Weights of a small GPT-style language model, trained from scratch on English Wikipedia: 12 layers, width 768.
Each number is 500 + 50 x the weight over its row's rms, rounded and kept within 0 to 999. Layers, rows and columns count from 0. Numbers have three digits each. The size before them is the row's rms in percent of the matrix's.

# layer 5 attention output (transposed), 768x768, rms 0.0577, rows 350-383,477-511, columns 320-383
097:531530485590510534440426552543518492484483471523456568514550555516513527469440514445559489526564434452507482550646476370523460505493583535466575554518482541540483557519524490486509470467436533
097:421520507509469564479473489568439465570483443559557441501567509471517538445438535570523461436523449562530473441495534502490524435575577498495514474418512510526455488491563439504449511497491472
096:438585410516451552467485510482493486488534520482509487511547441406546468492488451449550451413566501482394526463578519446504438493461571536504514504552604508467473529505506480497539350468570502
101:490586443548478530535478530493422540498440460568534506522543500456491530484498447593482449424460515446447548450525550457520484495507577455600596540549443441523523481453540471522410442530541553
101:470449486426464373483443475464513502412460482569427531485474418480492382611474498445501557420463458486467516525500404497480538511562539512472428508534567437506452469469470477558560438511553598
093:460448462532487445488435506408559432593521510496505469515505461532519516533484507434321413546465557448602548548465442521538517479575498497452446453579599429540431552512445576432475483477489546
094:458464516535427515520556419520362399513420516589580541471480394544414526461528479533482490537498484465409411465603469425480503534473527532462669535591517517493449413552509437506494443508506459
101:602507509425500484527450522436508543483522476415457489575525490510472566491569441600481446524609522506426541419460497402612546527464505502566494539602616497402458547486494467483474569511595552
101:457463467545559608435505528445436446445428473514490575437544434479490474480521450482503534511461501445566488457442442516513571419537435473489547464499508496480470556450477513491478548520417521
102:522484505516430493474533476452496493447487505407573542415534481473446563391498584505441518588472574531480453515466604448405467544588540520442483471431589513577483478494484478485558486525437574
103:452497583463396518575536566530529472543502486446535493532471526505484547490503498555417477447424514590581524504508495544428543409452535457469441586456500550442484482465640477544569497536431500
099:490590376449457521528518443607539581537502459537564485486505453456437417472525469570538518553445436516385529461510453584475547485426498588525518519474627534513447485509556422479560511444462534
101:503443447474485459534498513500541532493528464437551530531436487440509414501556530476497503573530450553604503424561485589477434554459530475520494521522486503526450578486443493451469494400478463
100:519449430570460435481567548496493527527447490605487526541596536429416524462476537523567470464460457470420489496433521518504438505542500533544511533509547524488548498483481420487519485547539527
098:547522507443480538445486419545465482524548404501548505506512459549488485551502537473456426477428515488409569394521535542481502510514370440568552433495564561539463616475559576489605449519511500
103:568554458414553489581477449568605463546448532464610446506458491588465499480491552474504504510459571541476513515480482544561511467497551394402477550406500466519547547478525474540430479483570483
098:513538505448464458483447456446600498554431578508444581601560519504514536482508592519544444519375492471538582419463443454464520418495428479425593471519397430537527492513567439485474536432478506
101:516537457409474405566476454495514511412521469476425538533514467559634566451616444496525531539544459515499443557461551534507540502550521595528487559539376507474483564553458545513461466476485503
100:555483495580541514373525405543534448517570451530527478543516442563500449441660490467538491365497488511512530466513541535513505500491531613503451436467501422538484463499477505498579529526469483
100:522477580539467530490526456445499506509476432488473487635539528510482547456458512497444463461500572569576490445426431484563469529437550574553433435497483385461525532426496494486521487542599410
104:459472408518426529548570482486516571501617427467444491456582399460549490477537540596450469487520420558489574496443494588432473531471476559495564460459520445531504456517478461429432525457481519
097:536362467493573461538515551551532493480500522556573491512511490537559554687495593559521497576411472472545557439566543484484330570397476541520416521503501503496506499542539523461488490453485495
102:490469512434504586487490434495428527464463432571504534510544490517509461444570418597494510466583463481479562565514588506532503479586483496471456512495520514520491466514546594536571482497548453
101:481510495608482540485494538412398496563413426427560475510454494439483555558543434497494522598429439533448466455423487472466452534465394620498442497378493531481502512546471468513471555457568575
095:454554494441509475474510500449527602600458542430433431444460511470519538357468461542549438490511443524506512471459475532445511411480511478441466499451463457478383579568487422396517384512509550
101:444402402474506553447484619498517561487493604532501616548460555501510504520506572580510371549468476444491492588504524482482554563480517510512378494455581477623511504575454530508531442428511445
100:480530492513494528412520523435566564490503516544437538569491425544491461461484430403400512468401482478531569498519510558496442439543535479452459563515526516477416485452504492498539485534515484
099:520453496501516528447528471576452500480382435450507509531467514587520420475476588500420479502489540507535539508538509567551491446449596371464457522518523449467521485466507560566540479518484568
097:521436582462412622476535540555534524599575564553485616520586483471382527459597541491433555540563523388427523505476466445527538614517495505407493485443424485447522554506539462532534556485431505
097:517468482519483458517546451518497477488527581499511437460464467455557508500373476460473467492600443472555567543427442498540471458474476418532534515521441457467551503541452488409461523486612559
099:463458503547426456530570530470460470636518541497531463573560537460512464504491482442519510462588527527450446538487457401511510564442562505447488488466413462547507452517533448555540457451540472
097:485502524554531488518521398487565524475427469401509528481502483500452551476481565454505490377544459499416533451508492452540463431558430480431497483476543481542486517514578552505502492497512485
097:384458570518485495439595531502477518546617551541432493527508590466443462585446408509449511502572581526483573428512571497434579581430433527599495469598521442581417448534430464484520439521436505
097:483386433470516518521532492460473541468568424504464547524543538519538469447518571496428543413461484451442515451572517523502547452594509471485547435508476490532520533510444479457546471462541515
097:625467505538534478554554521422518492499481496580493519464506436492451488433504477484459422439462502438511507552511472587527546422383486483525440510517483528449518545481433485587505499456506484
094:462493572432536512608486570407480448553460561440499424521531473517509577457555468600583426514461510539481452449326510546579504451473499540546418407544535554533435456495507515519484429422583534
099:560458504444567532535525506421473438499508492438442448566563503487546499477561489370516490512513578506526582482520462473494521575418461485463486548558536462565474495533439483486629515476528477
098:487481543478430428496479491573513559507541604438537601573510518544582467467574541461561511547496445533601478549414508567533497555504422507478586458498503471554523550512624542539465629482569449
097:458441581492558542567530524536583573475457547411395601438450552495533524556545470438599559539510522594500490520634517518471601480500458546493445483490495541525495564537581520519490460490531454
093:515513518464529514586633396514545554444474415531488408614472536497483481456504515529486441613470549581456504427483533567487521541500445453479545480400589440559466468588530483395450511539461542
095:502519488503470504497505494592404599519442491400534488520385522465503467477483507457551470533549474534456535418494460519517579485491472631516455472427483583511512441554475416508580501531513507
099:570522441469496576519507591553548479519461530511502615477447517505542461523492537531510542509514571609462541596578448514582506519572516538557420499463465490487590612504569510465563508565514532
095:424468505535484518446565527528557547602479440582447456504460475521501491486455487561600576576461482387541494534458656537489515444573397454527546564448397513482536503519550444516523497579487532
091:483468587407493473491527486462605618528448569420497462650397538544553489504436551488495442462450533448418544446540563521428462519411566569511460559458453468489502421444499453500544493568503453
091:540466448460533369504584558430476487476492515563476440505479394500579536543468390524540465546517447555466508564493485516618500572503496532549379464547457510518507374492474517485512548503498472
090:490538396448560504434512528505539479425533438541469559463567554470492501413517497497452507481424433417478616551556538472567525577521541550542498490477472503622547525492406541460508395410594425
094:531432520627424518427481539525517445492406481513501469474496460518499578566473517444487433463551430447523434510513550512505451458472471513420474544539392485515534544505523496464390427566562511
099:553468491521531544446479604624499431552463450427523550499534490519518516434442531554386488413436555507438440528447429560544575518509474545507497474428480496494504465516395471541594543536481511
095:422599561481522540513461433436453580416620473542505444531542522559533417530538481434488499477527446584439505468436536463500536532464519527410445428558506451582498493590544566540461541482575606
097:437485492515507528409558508474523524479408540499380507477559504458536556441404454568482515457509526470497483503550461513449535525482558465464421629589397389466576384467478549514508520519474518
086:486441508498448460469536490450509533545535533539501518533455464400552467561534536407484493479556475496499590533528487517492567446391465601517487484581424571485571447495471553565476494475459530
094:568448462568572523531524573475520549419482410501591482468570517475498486524517500522442516458455553516511454505509474473458468481453573502536437419546508526488504484442469600470533572492486389
093:498528527498637587502597450481507533406500536510597476373476462497431489515483564529503540500394604412504557492483558485492505439488500521461470529531466473403534412445486517470532561448492497
093:511545470502479414469471559546491646432514503421489549573417465500463469510435462548461567533491483482540470391432535455526500464474500481535544544446409496490514504520495568534480450474497413
095:499492556558472500447482519612452501443508471534524591343515480488492483501522488539579541518529404458436549506441563522461477603594540547441559653420480595537475554501429470581537544478524540
091:508597567451507540424565535502460485600487525458445517535471546544521521511475484463545593542332507427511507582492428461530526451505531518523394359514511431506531459506516430506481478591467594
102:460559414483472567463580531464447528532507515450452463483477508486525460511557405511478535487584539580567472574475503452512559411616489432498500474485490431461512423414501424499503478543467525
094:422596577459523495604426521543486379444542504527553424492523470524521552545469535454464487619429508564515463540543448494561553497496489471548536564508475522547489564468499386471395508513487511
094:565567568370516484463530538517486518468518498479417511455463572493491539459484596472513524452568498498458544537583473426493410440494528385430505487549426536440499481441424529437546473452433442
094:576544427530478461542440470510506407434508445567536533444559514539474450568580524478440487535503485516487420538524536464561542600623473498519486481474470478495532401483466550525477541506483508
092:524485526474476477494494531469532430423618484441485439527515470491518484479541497509457566529523390504476554475461441445524543449466519549512479470522383469560486520489532423524512500527506482
091:448416444473479545459472487519451548505490494492455477522616581491534539520484488569528412602487510500499503533531506442510428481557453510579540534571566432445511558565473511432482595482475452
094:436573492475472515488569503448551504500555462529479436511392501448588517527536444465542535536464527500441434447401488515497478503552523548508523424546559425571465527504538500554440513594491547
092:534503510443554368485552497481573586529515567514493537572516461570451445528474411562559472428506426532534502471472543600552433447498511490546497494551513501493486447470481526502418464512579414
093:485598533403497559487458542447558568453563478508552633518465541409524489516517480536605555442447534564509432485451461533466616542509500515559522423436534477634535489492504519457482415460494570
094:593523502447508611498499447564502524420415458510517534500409510515546509454445523529541526468462542556520432453430553455486502515534376504548432500434584493451504540502459523439549515520598551
092:519534428468428498516550555490518399497576434529529556498382477435526446474491491532562561482491521526509398564483393477596493516539593528534483444484614512499541516512471531440583507517510524
092:627525439533507477516447517586509496481423445460484560560471406448483553517551540458581427509490485401495530608518451508517415453500614532415482484496471447451536555445511585480565504405515477
092:523523542550419432409476521489499499548459474496472499490530500458390460533498457573536463527463384505555500400542546525494567487462470504472495517473514482458420527504565520560438486609496425
# layer 5 attention value, 384x768, rms 0.0604, rows 222-255, columns 320-383
095:485619435485424459547578431467458490490458478539573423547538463517508541500473583509475459556492523475559443542491506460552530455486397467393422515445444464480515480562508475496510517544545433
096:531465559516507460465477515430582460463439586400492489487488504476474539468516485428513626485582518500494499482608521487478383479444507492485472480426395545462527542473507520509417565513524422
096:516510488517488412487468470516423533541409545526551535470524549462456496601475543477487498469457506550454557504522407500484489418419502442561467551431446547435545547470492626483522517567427493
097:482580509500439436371435477519479538574538455563483482527496519542580567516503535492530461522483380506625421481458516439519494468477477494466503505503471517523502482557369431512475548538460498
095:534446447511522491618447550440439505548492555466519545516439564447491614448466526474434499473537521542543525476511570457395618584395612518502597518466526542471539538396517494499391519490525503
096:456544548538571476535428453549473555524478542425514488560546539595444527464486525537513496428504510456487519514416516505550493541466498446510586455371553411428469548452491492505396499485565466
095:393510460423553550507470494492552463506559485516426553420592537500605519540558558422463490517498507556572513410443470523411576423567526512513485595448471484547515533495514418546516594520437537
095:462409481620534492464383505561514528440465447628521438464583465525474443618528531443468443497527542418538504515495536526448510495633460536475463489510504517526566492532495549541421551504493411
098:465442371484431428529530521520456512524541431483464487414469505443483488524503520489425474432602517550536515596554586479469549466458432483630557491566562433515493517484465454501460518536603543
094:481521531520482564550468491544474463548561456462413508457418506545537357503463472537560542518511487494561427527480437544506476485422473516508532530488464584437493527435415532601513546467536500
097:409383589573506527483472438519517435513526499552502563462478575423516550530497520495537481508565530492430501632500479409467406541440500582547573506530491457446536578469452438464476607449554488
092:480538483547560570503536522467509488531538391431455618397472460476500440552504514531517559583499466494560432528420446542440466432505561479560487532629460495535490510452579493561531523538503554
099:546483467481500430379411575541616480424538534543416525585535504502440515422574476508592497484527443506492542488440545490548528468551506433507464517547495465448430419537475576526503558506472470
098:440508421527419482452504494472467509496490541500569463438397498530562504426474567497423497569484565507511463513480459508553407460503549435406506504416514551506414478414515455544569433493409455
092:553501507383570555434515533456469506499460489541495475445534390386453501551638525405570468452594437580561533535437535491510537547503569524496534439519393522505574491553509480490514548555500515
094:533496482509512495475472492499443390493450473477435512473505500550479481348577458529463643513481578523502471509443504432532470563552532522506573543532487453531543510561549569408497505509571508
094:416500489495408430477540554636533483484516470478608476582385470523493386528529460545575518449522495499489520460441561495476453538527566568505493448589490522609463585472562545438496528499496571
093:493500464587448527482501528518481498613550545438428493485444488514578568525431496462621484525465458588562528430538464506517652514533465515482508475514521443587504454472506454578542517557532513
093:500505523438355448544490466454427456394462532523541551426561497481513531555460544489468516482458473572495472386446463429487556527454595417454554475510471489576384469441487593485417516485523502
095:462540437477464512489510521493500435509554550488470487463506472574508496588487496516471515532503500469474499589528470525456499462444524525424503406564656591416498473526492504519494490528458486
097:501448531463496575462417482549513504465468428488579555425575564476522351559532480472476462482521512544496395475522489542514538558465525536361507506524512468476488549506540459558437451461479445
100:496402437549485511530398481518467453504595511447350500517463530528509461425529438395508566559517559492449485512563523549449508440537532527493441521474466458563554511469475496548425421437532518
097:474498525512520437473494448503545512579472521452463489521479561402553506532388581499559535535576571517465519627467556462508398443455494411512459549453414499513535550535490548520488448509551557
098:502405580472455447471416447576515564490482530454570561491473570403596522503564466539519462472537458581510430426547588469595549464568568605542476485603610528531488538508393459571591512552523504
094:499522580554535467468503555517452525522578558439397512548458565508372513443517485575428562600482475490445628451485503400524468541493536445583463487466606530545583560526561538546470439446507490
094:473571511424520395496531538484575521511451492521447508498428472468558412558468512383448508521536469503512485544568469459512420526378469470467483526421477521543571625568551523495459398505435548
091:508458582531509547525512562534488491489501417482475545470330523501538507514502552436450449506537524560474483409527538534456645469517511548488568448504516474545536455449535476487486559493481483
097:543552472438552541470468521519464461446506500505467539486499484542543422477417500517509425487514485441562563484492423521498596594477502483534560633423461485470436521449436520519530484469647550
094:497444545523438444520497454452477502383530443472453513453526554389590530452512435513508482392456503444491500594502482613528517490521421511481508526419485479535453457541570446592367543515526561
091:596447514483537477501441506539461512490415529461449484498477480515254486548466395593400584549507476496528453515501516567464506542565546500555437449492514633531397554537462552527462567568396509
094:445492469475577412455465396609531544444521495499568467503488535541433550538541592515487482535582480468536563467481562546510491552574555546583602569469496509584552542499541375474512525560419502
091:494527556501464514476453466522505462564381533512480545419590516471493487440462493496390521543485448548531487451532515530496550543473478496438485530600540521486541506500453493502499448492543468
094:464517462569512481477391544507425519526544486495436536533545497452482581439521538541478504540521481525488510585494415543561621550551440391520468585553540559473489416414531425515482489506566431
093:560550488544563523462367462559578483475467435625414521496485441528468482541517349509505484457546554478442481534430447444497533492444514472472462591452518423416528512475516586503525542436462577
# layer 5 attention query, 768x768, rms 0.0538, rows 512-548,640-676, columns 320-383
084:524404527425507484466519456424461518450470552508500532490493487489516410619515564553560465493564625573398501540425566497491524443502500499580613462485528492471498599462588518473476534481554583
086:515463441453555568467482413496505465527466493440437522501478515438445459562465462500528513466468569498477545574504526415345525465472461529532503513507474496471514505487472515428509477490505556
078:503489513459510582605519588507475557540598518449443467547475526422475494470588437530472481585527457563552525472500477519390517533470481543578501501476498494466503463523564480417452485516538450
082:476491462497469558525505548513513535495497459432486423471430475513477453578509542471593560457538469566588456453494533553478489500480552525583350474415444559473462550605525439561536489527469507
086:412580583568481460557607498514509504522539457543522519541454542492440515517501597461573487564505594471488532510547486509492486506477536546446471484481379533462512480535481455466575574516500439
084:499557546460497464603468500482441514482477466524500535538471490524564540434524573492578507502498377544478500521481467574511523551567551450507468477542549546475565525527541563557521581429509533
086:531445536414444518371449468601555522484497577444542520425445495474404450518548559448388397437514456518394510532527512498544545516545482514564540507604482475478624492542514456467424462447518458
082:522526508510544555553471438569519476500545467474511464497506536500524539541557536466560488487524492489487509493443438517410482536525557544550542417479448591492563523444595510536506528465510579
093:450541504480423436513616494470434532465498543536496573431451503538482439453523504498592400575470411522431549563500539484524516527480516420488466420455543548430502526539482506555561547435495526
083:478529562572490462485607485471542539574458603494546510449434502512521442455429518449509467446557561516487530566472592470490553476500497438505481492468518462496549491481465563556415594512456522
090:521516461526490534436501562535495461481536524625511467465424482445491530461567435477455482536494510492541463467525492497446378533535469441496510517496480524550561535553530443410560474560602518
091:512507485479504460393481367507497503483548584389518489411424559552514469515548454456417460491520498462549544499561530420471504467451469507499568468581463573472520473556445447426512396409435411
084:430471486501562545480410522485495431542556502519460492484491534432465469507440525479455464393483524484463555546588485565541650509475401448551484542473538425458529439499488457408459509533518441
088:528543598511488513478580505505417525427587510457510512564595531488543486519498411514513451464449495495451508528504429473520548453536483510410477349496624527418488487501468473413551489468477482
095:464525517524531540381476492477478497548491546581522545437376512537468503578476476428460487549480486531502427439484536424461421470541515446490510497377540590523498488494465661572431454498535573
103:421583537493512441593506516591483491478498497531505522468583492522565505514477536522507474482531578579481536419494503529440557444527470505459519469468540434414608533516444486448491480430511474
097:415514501560484449609619500507500563542500511483531481540556384474581470542488440544509471511593547484403429565484515438488462461418500472444527513512510474476440498461498486529559530519475454
096:553580525470543467404529457445520446551531541459482479552479459580472481510606464532439502440541535456509456484441464603550508500552450483497504550496553514516529465520506500524459432507465473
100:555561394518426487563390389601547507500461494414451422474484449528555463491469434483502459409523631482490541440425573441514554469454467527490452524633506452513461474447516472509518445467430505
099:538492562533518501522462560486436528503529486458481403526424515443454576599389421456622465500471573526534481475540542479545520564534469492486509481574504578605502433485565435516502521469488576
094:531544453577489488480461568513524555424490467549412531409580499465429518567494526564527487496514499538404483449494498495559522545457478495499372540475479527555407467474499479545538483437446516
099:472532550563499462519431486510467557430516552576492519525498601459402497545513514554547507490591452586473467446409496524553587538509479445593575508524495422461565523498634453509557535495568604
097:502513493531560474383448433452566517431476414448480509479535558547488490474517548519478435488505545517385492506491582536576498509463507426525479582551493440613443533535557458475465543495491479
100:507465487537482568415524424456527559604536567536511525435578433494488370453527524439444465442436454499454577435471547452504483463518408529543474526486453485546550537521516532600555571433473481
096:611512502395513513488504371555535446511532431521505475484599484480507489512491548543587515443560435483527435455504582483485645518428559542565505514544474489491565458450617551551541369546582442
100:542405528452494441477497607539570585497559504525569529464521532548571445555555364538431609520462490504547463533509491545500486544553479461595604570484518473406391544533514430439481481532528479
098:543435483565441535431451520474565504546512494443458521524570461512514421443476512473473495523559515459537476494491523390508498544465511454523433493480453507407417478365473483446478529542465522
092:450528416467482486439519554565519453556540428360546468454451527464482501520512465464517496616519453438579487454570465469469542539492439531621568346457467549567509483528449473496456568547473494
100:576534416437568470563452516469522471489460573415455526479468416500598599565443484560453451491473426539557547394462540543484533528531474448583514550525518480484492548521366525494476523469526504
092:483492464515479554445530483474404483605536482559537470584474474601417458608456468496568510464517500577523503414480600472510544501566426532547487503517443507515490588447544551560478527586537517
095:423506448504489455455477482503532575522477531509501490428468520542501434465501490407490547552477499365493418532575487552426451526469418482533404497550437565444495507502494451516505435361391532
100:471385554529485496451460413468531481540537497401539530505372511478469516576439543472459531591539463566531491544484462424488537527585413508568503479533465451439535452535481470503636489515468479
081:468565481524496496536458506474523420457460505500439360536507370532534467532477523489478459530454512471515496400502502571543462502527464470438530494568480496507465512502591509446432498511570468
082:430372642496478568486498503589474433518607487475479532435537489472416412491517487537447562428458433577492510564533482489403516476494478479535561507553517537570537527523592521441450490482571393
082:466573504501538526575590479534517510469484471492510490585472443558443494552500495439517427491476405448473511538514462452433396582480583551438465443456442580456461524514508455465498500554515447
082:437563455550569352483475488494545432427498493510577481563580441488468536511498533445496541426447486491502548522542455485595489525542441478492499525519545470454424456431511480469494508491399470
082:468491565539395508526517529452535484468523445506456518452454501478486497512519463483550485486512469515445475432491537495463524471455478498424526459477418462537540452470450549499478518521544454
080:585470471409531451593494665550484442463466521487486599543422441506451564610424523498500536494524501542427495460596469417502506573436492439472489610545495482526523490524541480518466509489522494
079:527397415590488474546474560491452457502441433547507572527453477537504609468529531465506492462481520467433465397507520389491508495499502484431557524486491551461460456562540434548462438686518444
084:512541566512500505486480463410590483509523564488499520474471490535425442567567500431466586455525441490550524542512431595443533515479461552453491482538524469544535599487494566459482514433510647
081:545445477550542457475526518409470473404597513550464473456492424468419421528455486464483479556476397545544554583444519609446511495546506577444478473563431610556480573423500568525447470468476562
090:510566659523544437539551469441536488470465472551522502532576478497424513486545489569467546564503442536461424511454531514534529487467442504500533556482514517473483516454402542517558589443377608
090:496561478497580534476564412517517523464427541433474538458448470494523396573390558457416497510452428499514522485550449567453466477526519505544515502522488523554487540493468531501500417376438532
092:507471536466466516493464567434541363514489448417476513494445521419505524544472421507424465490520520429443422408440484421573544531495553517449494425415403452547523481477399544443438476508559443
091:470549619491472501504463409364510511531489477472501514561491482490510441406582544428498536437575376503514508454567459663512481433531443526516430499563587516514576538475433525412456586498532573
088:541535491435465467460421418487568451630513576413582534519510444431536490486532557405399501496407468358533511466523503489525470496502443507593527602505486545502467519498555497485553481439465545
091:499442421532510557523544579620531496505477415422493421492535530577478543573437486496448423500366532503508433476481531471530436549507525484497490599520371402531438446493495454504538486507571476
094:553432574472424518510473454478486456566641441474574458486462515528564481495409515514517449546442619525525578464510526554483395533523495473458480555551380490460538508555530495562489539515534520
088:485386549605529393494584447483542589519449478465489398495502434559508426429510518524513472514593469513483539478397575465543544549537452518464497502458541531552473479516417546502466443490474576
097:570511447588510491435460446474474491444498470392441450446485420471515501465509570482439459451489536434479497507383596432530518600496481523519576428449567533452441375543548542513518398526456589
098:479556502476533529520365497506423555486430530466513558483576514430515435510505421527496496454485414460460588558458516486401547529566496465579475427498549591537517465471540489541533456507500481
095:485580526534491481531423579456453547522448470477492516527494560465466542505434577403443495576463614445501450463524537542537491519479527542481489465465520430527454448439457429535546500517431378
099:544515664495536510505457435441592528452424558499539445602551447505483465474477498454513558441526565462532531497467482486479509486497560513488470523451483534479536483436591548465401565544448552
107:484576432457514488434490447473520471574545579522538612443490559401452539475450443438501496486536484417494486510619484486461404492514504542446478516510488579543627449552554503522519418477490481
104:500492510555491459484524438507565491555497504492516475497590487445510618467547506546532500456482528505544487434602506474574534449557546478488494494519547379484501565516505551419468517538524544
101:501499486499504518473428412542508512505485540588521477496467480486540459493565522449466515500532517603533543508500468612548605539553537425494460516572534396481487541532456541504488450508549583
102:515499513549488463404502486479440516483503546479441542514500492551533465598452527530513458446519496604482431503424460529578482484457457486490526517587463460492504504559512457557486525498471458
110:397474441483453545519495476593484590544490483634482537505547490481432593471530452552445559507533413459488485571519493507431453395460480524505492579465521529547368619468477544470542483478475485
111:486458576449500427467509445463446433500589437577524513512488517477462576523467472418485545472621449543479451514618456450449484479588500483499426541509485478539510488533531545509564482508547506
107:502571433472505387575460535483559549489406529562440562498560519490408519539555554532550370573394534476539452378474495486565547493497463472577434405471580502423487442507476543516497548515453522
109:440557517501538450420526494552533473476538570453511500506549501457479506494544415523452488529467486524517470527459457519428488527549465576540549547485566473429448538383614463463511470500452593
114:470450461520473529514519466497468460487554484439434424518572464512434408484514525483434544499566469359495423522507533462490546479527560499542517543530466578524475411485550518535513488519568467
113:591447375462445530437381493410579474527529539462524459554410515535510510568483483479503518519547400469537496542481514565514528523465474504482424499483436537538574560462442431455428498472483473
108:551558513498525529570502511452489524579491450600479491467446514470497477467396458452510455511427439547465466570371490441515479536444585491519561476537568561532473398452464453526536484519490479
111:430535445451550455584448406511539592530538487411426485515538452523493413513535484391486442456515556473526557486474424508504570542433499519587512567506433547452432463517514369532546498452521529
105:532429480683478400466403472497446454461438448432500506517472449506518481509538491535561525499509431551456484569432528463564477544546503443552423539403533509467539530467477503588517430452577422
109:553595517550509507417500446490483438524549490447548540498534531551426464501515504487563499389462509613478593496477488516511556474489486538534466571486433502586438459507425571501519533432532488
106:587522583541440502509412498441589441568560502502468481544569418535553430424503521555518551493517504538485513550366564445405446474450411524424484483441522491504464447474544514529493636569477536
106:533520456402459531460495462410400549532446551480494504400378553518556514527431516558492410562472433514460431470528514493614573580554456501473470551535540549500547536593569589539495479485487470
085:570473528412468439540463490435517493501569492565458483498436480471422516561465476500519492436541521508548552595459596569437479543401602505503530429520521439480542547476548457515508541425521489
080:548507466364475532574485581414486401463515515564504486447483415522452535581466463517496573517442504481517581565469507565517454525433519505493516508540457536581484559493604513456446640424649550
083:526581523534616468460484413512591523624461530527486464507546499504440521428525480524497514518528469569454496476443473430511547529502456559514543500487547486494525515538507528453542533511517588
079:453581502607428501430541562466489586498513467532536532451532568471522487490598489524573533401557510418408496510471498522540594510476474527517479482523580521452516531571586555495486557639427490
086:400429489534441520474599579555477561535481552479554481479466610468652559443446533515391395513474557532490480548565490451391427494551487474512525544474430505567463573547429469575558410471506413
# layer 5 attention key, 384x768, rms 0.0543, rows 256-292, columns 320-383
069:483503537527423457532471450433479581493525573488629503524470411510514528512526558605532460490387437501453609438486550465597449504476481545624554438408486514469578467484506470521573496537548470
066:460495533468423525530485555544422520484452587466539497540543448466600451604487511551570467528460490435474487406443484476566422548498515598510486445401504495542486497525474561501548487484575506
067:497546469507525549477547532498515480478532548543481590494589489473508593514514416516474552445478505455467421436470463461570418480515409458503429500425582527533450421492509568508529458569441408
071:548506504480527497483558459476481498500581451517428540423396561517487552482564517486473416505621617511543517541548477592489466473528517438526537566522490478487441496480537522519505517484495473
070:490485455522462539444520494522591494480560441536466530511435525493512532319393441395519535475477514433587518497515495523495444485425472451512453540564551485518532560511420505529503413493466561
076:516529523495498520466522473484577495463528426453421541538454554472512437445554535397517514532569633490507482527585501578435525415500566494506497486513463509484481518404518476524524521494506499
082:432518513489535568473510406497506449477435534513537559511497531463524497523479468524470477370562567585501540503479507515544576436446471503582509535413562500462387574403541659418499453454399497
084:454552508533533496518520448529552469530396511456404513515502519519426491572530440475412514445558511553501398473455496469529579432438561446471500532477547475507511457508509522498550437426431424
073:489616536473439443585489455490414505461519469547488485368499469474508489600491506527542440464492517441435556565508529445465544461446487475530511393464526545587476525510561484519484521442509517
073:499493565439434511463571470469532459580538414451493545395566436471612483496507545558483472453523500440470562521490530561563522519552428544477531464472460480417494491358623501415455476554547508
081:369529418450508445487465538506445499496535526560527502621526455477410565477479502534470533509534415481480458444509495453470533493472475461408534494534580553486468394519448530500499512544496452
085:549479532484451492509461469428442453457478463512490520529442581471512457416572470468586477520485543534511493452523515540447543487451464488528569481537406409506583552511475499456511507548520508
091:443387482403512489549510541584435499517508543536510453520468449528588430498493411532586495494378513474514558433476527478494501502454536573384516491539449564513525504545501503491489556496585422
086:643486512499466531414572601452462590491472485433534489457507471512427526537486495584429476550517490613549449371588568466563368490494572463570507484499467556422414486541493472525444540482500519
087:550525538352580555468527528492482584479459431501486514513461545562475578556465481507510477504482533493559450486497505478418436484482569523518506539534459510496527534344517621505485518470441550
084:551487435496404458588533484504515465391457558512552509341539591403482510582591553427476431455438484493513496540467456544434548499611373557529522472530529508554547543536487446438510501398567512
096:539510457476460508557515572423482562484469461462534551542467576495511451506499521516551569531455454393368527377443504488579468542453513479518535431560410506549609573444621426546491513618527465
092:480462534475480465551482457427511496439525535473444549553479456488412485549521505505542469431482571540455495385435498345558536455515505448634546586535528555470428438497487512492434506499506488
086:563477517433647508576499599420505493535510567372509420501602443509544491459424494581580484556425523576438554438541511458500490528487435612531490502521470547515496512490498595512489519531682478
096:538427469431466426524504472575391480550477481512527521499587469545533473463454368615476445547514595556498453437524548533498533450434516428523408424485467411582453523543480489551516522511478495
098:520453506458543521541517435346568511413518414476439581547468565520564501513491545510483534554568548517508516500449570509510451660511478460516574453533476500527578579522613543484421519491550526
096:439439456544494569422515549513567499545506478502487436583522554553463599579546450583522486523477465460540541442521486495540489437583455526469484530489539649542575528577480521518590507555495509
094:542470576376495467487557568484388565488478529475519545493591501468432370450498453492524604500523482583549561498564438563502509416446523526535461388512597469545489593426447542493549503568506536
092:502442525543495559518488531426544465526551548562488508580499572535615415523489526515550470488504470492419492514514478552543582483492554561515546452487474546462442584414505540517456464582505465
099:571404526567432542568506490540392486470436552448503437548535461518523489448516472488438478492448457507470498415471488539460558468507458497557519471498512574399541549398507506426524465541425499
101:462370457505445603522552584435495613472545467574563563466482612489420576437475371513454491386521438510411462555481566528481475531477426537453508541531533518497506451497522575437517468533540499
098:514479563467457572459557566512519541424441548430453534616556553427622400454548459524471470376584547473526523417567503534558551470435492521545526448599573582481481489498517522554471478452493514
094:381487498532508449449523550501435509496426555514449501443507635472469511442482474478568491507521490458465445513502495482443549542490551513447465480483644559502500500531481532556463485502439484
094:498452451452462448476555515589630491487473499440507468514479463463492560528627557488504456498507602546507474455528471558447538543507531497470508489519570459446472486490467506501528475449440409
094:544541553518477464432524478487475500492521463578537423460430469518566485500499462469562520541470496462408512440460478375440483518546436496509495586463453380599608580507342442626517535468496503
092:498453524467494519368509413563647483536444456541432450516556462495532533543536457540536415493490544476522456510500602493426487505478516398479437508526556532440460557471486527528492566378461574
096:512505513546478467574505591494501531463522551357478439459494497496509435557499506580413470430510477453566582458454514482497445496605406439530545403443454460494543437537633607484487595475528480
065:600505546511520504478513456509443438552543550579465568535499549591553568528553479530492539467505487519488440555542501456489405467504483460544563437507513551537500492487493494570570469617488530
061:542578473512551473390534403556420518487505497452471545613520527494566484421548563553402491458521519573496420425471535521570429502580438453584475468444526508475504410466466574582553505606524476
068:575449468520510482421523496472502522538613422561391429508491507494542426475480452461492504513503532472524516463575494510393490487480486495455381455577507474524481470562425464487499473493487463
070:544489462445424548482463610533582451556417512507468443477452449433509613494436529525570488451425476568447488505490455464471393445518485537440435531440591478535531473469561525468410575369527425
069:483405428499507511566498598469487488504558497535572419513446396482530422522446450535552437495532508503497582513532503482500501508582606599509429472496404555514513399503437480530459579436422596